Weights of a small GPT-style language model, trained from scratch on English Wikipedia.
Architecture: LayerNorm before each block, no biases in attention or MLP, untied embeddings, normalized queries and keys.
Training: 353M tokens, 5387 steps.
Each number is 128 + 32 x the weight over its row's rms, rounded and kept within 0 to 255. Layers, rows and columns count from 0. The size above them is the row's rms in percent of the matrix's.

# layer 3 attention output (transposed), 256x224, rms 0.195, rows 56-63,120-127,183-191,247-255, columns 112-167
size [102  98  96  97 101 100 108  99  83  81  87  80  95  91  88  85 100 114 111 112 108 105 105  95 103 106 102 103 107 106  94 105 110 102]
[[145  79  73 154  88 114 111 156  48  43 183 129 139 151  98 163  94 121 149 106 152 147 133 132 144 182 128  83 101 102 148 169 180 142 155 188 164 163 124 158  99 120 145 102 108  67  65  90 178 147 144 120 152  93 104 129]
 [ 91 116 131 132  94 171 125 154 107 164  81 137 163 181 156 124 133 142  82 188  98 149 117  70 200 148 117 132 117  96 177 143 209 110 137 111 116  95 101 150 177 164 147 117  90  99 137 128  82 105 130 112 106 101 187 151]
 [126  93 151 155 143 193 144 168 130  36 116 170 151 121  87  93 180  82 190 136 153 108  97 158 131 123  80 164 135  96 123 142 114  98 142 114 114 140 102  87 126 131  83 182 161 146 174 101 110  80 130 122 153 157 116 148]
 [142 102 167 145 173 102  69 102  94  57 175 106  96 165  87 173 167 116 108  62 187  97 123 110 114  98 142 182 111 178 172 160 115 127 178 128 182  74 147 144 100 175 130 145 104 124  93 146 128 132 163 138 134 119 103  82]
 [144 201 118 108 148 131 128 101 177 156 127  60 128 147  67  70  94 134  56 121 118 140 106 134 110 133 184 155 190 187 104 122 137 175 115 137  93 119  69 151  65 152  92 160 125  93 141  95 164 128 131  57 151 151 180 112]
 [180  84 126  92 119 116 129 128 163 143 136  87 102 167 133 103 136  88 192 140 100  94  56 140  96  78 104 129 204  95 130 131 124 144  97 120 119 141 119 146 143 168  89 129 151 110 137 109 151 153 139 165 135 106 141  48]
 [149 102 113  70 124 128  96 117  75 147  91 130 118 148  88 154  83 151 136 101 113 132  71  80 127 133  95  69 128  90 130 106 123  73 158 116 120 123  28  76  96 138  91 192  82 141  80 144 140  63 183 141 131 196 157 126]
 [146 140 170 161 110 117 118  86  99  79 140 208 154  93 175 157 182 156 142  72  99  95  93 135 173 154 141 111 137 102 102  79 106 109 150 123 151  75 143 155 148 117 140 155 128 129 145 144  70 120 125 137 157 211 113 209]
 [ 92 159 142 152 143 117 136 112 174 145  53 133 122 170 132 136 162 133 162 107 132  74 158 130 121 119 133 133 162 148  85 184  74 104 122 101 101  85 141 115 206 123 144 181 143 191 111 130  98 132 153  92 121 134  80 184]
 [168 108  50 148 114 128 130 154 106  70 124 129  67 148  79 126 222 145 142 150  99 147 137 185  64  89 134 119 123 138 127 115  66 185 149 173 108 145 148  98 116  92  98 156 141 139 108 116 122 126 132 144 172 150 109 133]
 [180 108 104  69 190 118 113 120 135 108 102  85 117 144 138 121  58 141 111  96 113 144 128 100 158 149 154 144 194 140 186 119 165 106  89 144 100 123  80 135 148 116 114 166 123 167 124 148 159 127 109 111  66 147 168 185]
 [105 116 141 122 122  43 170 169 121 124 113 134 108 129  90 155 191 119 152 133 141 205 116 166 178  89 125  77 113 108 115 142 140 187 145 143  62 138 106 127 151  98 163 115 116 104 154 124 124 123 166 160 131 162  83 162]
 [143  92 168 179 108 138 166  97 170 134  92 117 144 147 136 103 143  92 102 199 147 123 187 114 134  86 124 158 116 107 155 114  82 127 106 112 171 166 141 143 194  79 145 129  80 122  97 154 169 107 142 135 169 132  97 129]
 [114 164 116 104 135 144 133 113 111 203 132 192 134 162 129 115 183 138 132 149 178  52 132 131 152 159 126 135 139 146 151 147 158 129 107 121 134 198 173 150 123 116 174 101 127 108 112 123 132 122 125 180 190 156 147 123]
 [120 102 140  92 161 126 147 121  91 130 162 159 152 188 130 136 165 188 115 151 129 252 168 126 101  90 143 109 146 137 133 150  74 116 107 179  85 141 133 178 163 120  91 117  83 127 135 136 123  79 154 154  70 112 112 107]
 [158 143 141 118 184 159 159 130 153 134  93 129 133 236 110 143  56 145  90  91 128 121 153 130 109 137  84 140 118 115 108 185 143 164  88 141 136 148 113  44 135 133 118 141 144 174 117 114 136 134 112  79 172 148 143 107]
 [142  90 137 151 183 157 126 168 135 141 158 116 115 112 138 114 119 134  79 155 127  45 161  96 151 137 116  65 124 192 116 141 143 157 125 114 160 158 108  71 164 130 128 129 143  91 112 113 126 122 202 138 107 101 149  73]
 [131 144 102 102 147  89 135 128 123  97 185 120 152 157 157  85 140 137 119 103 134 198  90 150 126 162 106 140 105 138  93  60 183 152 107 122 159 155 200 169 137 162 162 100 161 102 157 135 100  78 167 125 142 114 162 145]
 [107  85 116 137  94 126  94  71  90 106 161 153 170 156 116 113 115 143 150 140 111  99 114 153 112 102 175 173 211  96  82  91 161  44 142 134  83  86 101 137 148 146 146 182  58 134 186 116  85 134 119  72 127 100  83 144]
 [185 110 166 112 100 134 124  81 125 123 167 115  87  72 128 142  95 149  97 150 131 173 110 152 109 145 138 130  97 168 138 135 147  64 138  74 184 151 141 118 150 171 189 161 130  80 179 137  93 122 151 152 116 142 103 114]
 [120  81 101 155 157 167  98 128 124 142  94  98 160  68 130 113 142 106  76 130 173 139 158  91  76 161 121 103 174 127 125 145 129 112  95 102 182 127 107 104 164 116 116 170 134 134 173 131 110 116  78 158 145 145 201 166]
 [119  76  99  88 143  91 141 117 109  93 118 126 106 128 144 200 128  83 173 145  53 158 101 122 108 171 122 167 116 145 140 139 167  68  99 103 121  82 140 113 131 127 141 115 122 133 127 149 112 146 119 163 122 154  75  99]
 [121 132 120 164  82 128 112 120 118 135 157 114 104  90  98 105  96 118 118  95 125 154 129 111 101 177 111 127 147  61 157 139  87 146 129 157 129 148 194 139 178 107 130 126  30 149 137 135 186  93 178 141  94 163 159  92]
 [163 141 132 148 138 128 149 186 144 109 119 148 131 161 202 117 169 135 122 107 112 150 123 123 184  87 130 100 116 152 172  97 100 179 125 132  95 157 120 114 120 109 202 155 154  65 105 120  64 118 110  90 152  92  77 127]
 [164 161 165 128  71 131 117 119 111 165 105 107 147 102 169 127 152 159 130 117 174 137 102 169  64 117 138 112 173 124 172 148 184 114  80 105 122 109 125 119 100 119 112  85 134 161 103 122 163 125  96 176 145 136 164  83]
 [ 82 147  91 114  57 101 163 100 123 106 108 101 109 137  96 133 193 115 120 125 132 136  84  91 155 165  78 128 163  97  89 210 169 159 135 167 181 134 113 124 137 161  70  72 137  85 190  39 184  95 123  98 174 114  97 133]
 [145 111 209 153 120 135  94 158 108  65 119 152 141  98 125 141 164 126 134 139  73 125 113 126 102 131 141 155 116 129 143 146 160 128 181 140 169  84 164 132  29  75 106 144 139 164 184 128 129 151  99 155 127 188 150 107]
 [140 125 113 139 133  84 137 151 106 183 189  89 156  74 120 150  68 101  77 104 111 143 103  71 110 127 125 109  81 134 153 155 163 116 116  98 139 130 112 124 130 212 142  93  91 114 131  91 189 145 163 199 147 123  69 144]
 [108 120 131 161 145  80 116 185 145 123 130  86 117 148 108 123 196 145 114 148 129 138 164 141 140  93 174 132  54 149 133  88 165 182 182 108 149  97 123 151 123 168 162  94  56 128 136 107 136 143  68  99 106  99  42  89]
 [ 19  81 124 120 146 122 117 164 114 143  87 172 167 155  93 187 119 122 101 175 148 108 128 173  97 134  53 114 140 158 103 126 103 128 113 138 189 112 107 130 100 138 130 128  53  82 110 172 151  96 165  93 151 137 152 120]
 [154 136 118 146 148 133 138  87 171 153 196 112 112 117 138  80 130 155 144 110  71 181 112 135 126 101 198 155  90 131  75 170 147 117 189 156 114  92 147 108 165 150 149 172  76 121 125 135 134 146 132 110  97 157 117  86]
 [100 206 114 114 125 100 119 124 122 151 160 112 126 136 121 120  58  95  67 113 109 111 107 114 155 158  77 109 135 103  74 152 145  91 116 129  93  87 148 130  41 195 126 153 134 110 118  79 121 147 120  64  96 107  68 101]
 [ 95 141 111 166 139 104 140 149 109 119 166  74 116 173 103 138 134  84 129 140 116 125 156 117  94 151 100 100 149 128 103 112 172 162 105 109 135  81 147 144 117 143 141 113  85 126 145  79 152 131 106 105 138 128 148  96]
 [118 117  74 162 110 100  69  53 130 192 138 126 163  87  98 120 133  93  88 109 124 118 146 159 105 163 113 122 124  77 143 123 167  96 117 119 127 185 149 179  88 102 202  88  66 114  94  96 163 100 167 114  89  75 160 166]]
# layer 3 attention value, 64x224, rms 0.166, rows 56-63, columns 112-167
size [ 98 106  99 101 106  92  97  99]
[[139 128 211 131 165 178 135 160 143 163  52  68 124  72 140 100 125  96 116 136 125 146 127 139 130  46  92 166 167 109 127 129  78 102 141 145  53 160 128  55 147 118 101  95 137 152 123 171 123 140 105 118 176 137 164 128]
 [111 108 143  97 108 156 181 133 149 130 139  87 164 128 164 134 113 110 152 101 184 122 110 135  86 154  99  60 111 131  74 143  64 138 107  97 173 129 123 141 115  54 125 124 177 155 121 142  92 126  97 161 123 170  90 139]
 [ 80 159 121 105 110 138  90 120 140 134 133 146 136 124 165 100 158 107  83 118 106  95 101 135 149 119  90 104 103 134 164 132  94 162  83 181  63 165 152 149 149  84 146 112 127 125  66 144 157 121  81 177 139 110 221 153]
 [122 215 141 138  70  85  69  86  92 139 129 141 195 185 149 108 132 176 147 180  78 102 118 133 201 143 152 172 118 111 134 130 129 130 126 148  59 187 166 102  83 132 146  93 152 150 189 127  96 149 165 106  69 161  74 110]
 [ 55 180 111 140 103 133 130 155 104 165 111 137 145 171 135 133 147 197 149 104 185 134 170 166 116 148 108 105 106 119 152  76 103 183 141 112 152 113 137 113 122 125 112  81 175 105 122  79 127  82 138  90 158 151 114 161]
 [ 75 161 150 165 158 132 135 116 177  78 107 109 148 113 192 130 125 170 181 103  93 111 201 120 123 124 135 128 124 169 127 149 149 131 108 103 167 103 113 121 113 104 100  97 124 104 132 209  54 128 129  87 141  99 182 160]
 [136 113 125 169 166 191 114 140 132 114 137 172 164  59 100 107 149 147 102 144 134  81 141 154 173 162 134 114  52 151 149 122 133  95 109  99 178 145 205 123 106 133 116 104 128 124 134 133 142 169 120 176 113 181 161 129]
 [107 125 107  78 106 164 133 167 224 112 144 145  91 137  86 138  93 136 129 232 111  87 123  71 158  86 116 107  95 164 101 131 131 150 145 155 153 175 175 128 118 130 159 160 147  73 110 122  54 148 145  93  81  70 143 114]]
# layer 3 MLP up, 896x224, rms 0.196, rows 0-6, columns 112-167
size [101  96  96 119 101  81  81]
[[ 97  88 179 144 148 163 140 107 141 156 191 122 103 199 123 116  97  54 127 153  68 156 136 135 153 152 135 106  52 132 165 116 147 140 138 123  89 131 111 100 157 124 124 138  48 128 101  80  99 212 151  95 176 150 153 112]
 [100 153 117 110 149 116 100  96 147  84  94 104 199 121 154 162 165 148 136 178 121 136 124 116 131 112 135 191 103 107 110 115 104 126 147 100 106 189 163 128 171 146  85  93 132 117 144 141 103  90 119 133 156 110 132 190]
 [127 132 123 166 145 129  46 167  84 109  75 116  62 106  83 127 132 108 165 178 126 128  62 100 160 114 144 194 112  54  48 123 134 161 146  84  70 137  94 127 148 128  84 116 126 126 109 139 172 186 120 151 149 158  93 134]
 [138 101 165 126 176 148 111  99 119 106 151 140  92 114 190 119 123 147 134  61  39 172 172 221  95 116 120 153  81 150 105 136 158 112 146 114 145 154 169  99 202 119 172 125  60 171 157 161 172 105 102 143 139 122 101  93]
 [104 163  92  95  99 100 109 133  96 112  85 137  77 120 104  65 104  96 169 160 115  98 144 101 119  66 186 139 124 133  84 118 150 171 121 151 115  89 116 124 120 133 189 160 139  66  78  92  63 144 129 110 106  92 105 123]
 [135 116  87 123 117 131 157 158 154 117 136  96 186 142 124 129 114  85 125 107  79 138 146 138  79 152 114 119 160 216 151 178  93 121  83  84 168  24 100 147 120 147 172 117 136 131 111 115 110 189 167  90  95 106 165 122]
 [ 96 104 113  91 129 128 162 154 129  77 140  65  87 166  82 140 156 108  99 133 165 138 156 131 176 207 143 113 112 120 148  88 150  46 138 206 108 137 181 148 177 161 130  97 141 124  81 147 121 178 156  88  53  83 153 117]]
# layer 3 MLP down (transposed), 896x224, rms 0.151, rows 0-6, columns 112-167
size [ 94  94  97 106 121  93  98]
[[131 137 102  84 153 167 145  82 157 166 113 207 199  73 137  75 146 118  99 165 193 135 156 139 147 144  97 134 122 122 107 134 129 112 113 149 132 158 162 100  96 170  71 153 170 159 118 109 113 121 128 157 111 144 117 108]
 [123 102  82 156 127 138 137  76  80 182 123 162  47 115  90 178 110  80  55 100  88  87 159 162  84 136 123 176 130 156 148 157 154 168 104 181 121 129  80 200 119 168 129 162 154 147 118 132 125 141 155  73 129 119 126  87]
 [ 91 129 115 101 123 139 133 179 104 188 115 123  88 152  85  83 155 155 108 146 138 149 175 138 110 159 130 147 143 178 116 109  90 122 108 100 125 151 122 171 144  96 164 116 168 109  72 152 148 129 100 116 155 154 171 139]
 [ 99 145  48 123 142 171 116 112 133 120 113 109 129 143 184 140 167 105  95 146 196 115 139 110 176  92 103  89 131 142 129 126  97 194 158 148 126  99 100 174  29 151 120 137  87  88 156 142  61  93 155  44 139 122 128 130]
 [ 94 121 113 160 105 131  94 166 163 118 156 133 113 102 145 106 135 141  95 121 125  36  63 154  97 144 106 125  89 178 116 122 124 107 129 106 113 136 122 128 118 132 157  90 155 102 145 177 116 177 146  94 149 138 119 170]
 [101  69 101 150 101 154 153  86  40  88  93 128 138 159 141 191 147 117 112 168 164 131 160 149 148 122 167 144 161 151 166 101 103 106 123 100 118  94 118  97  91  98 104  49 131 148 117  81  90 159 178 156 185 112 164 184]
 [100 113 115 103 136 132 161 124 133 149  77 122  88  79 131 132 172 131 109  94 157 128 126  44 148 154 167 100  98 118 108 139 109 104 131 152 115 215 171 114 119 125 153 100  85 124  90  89 113 132 144  98 129 105 172 114]]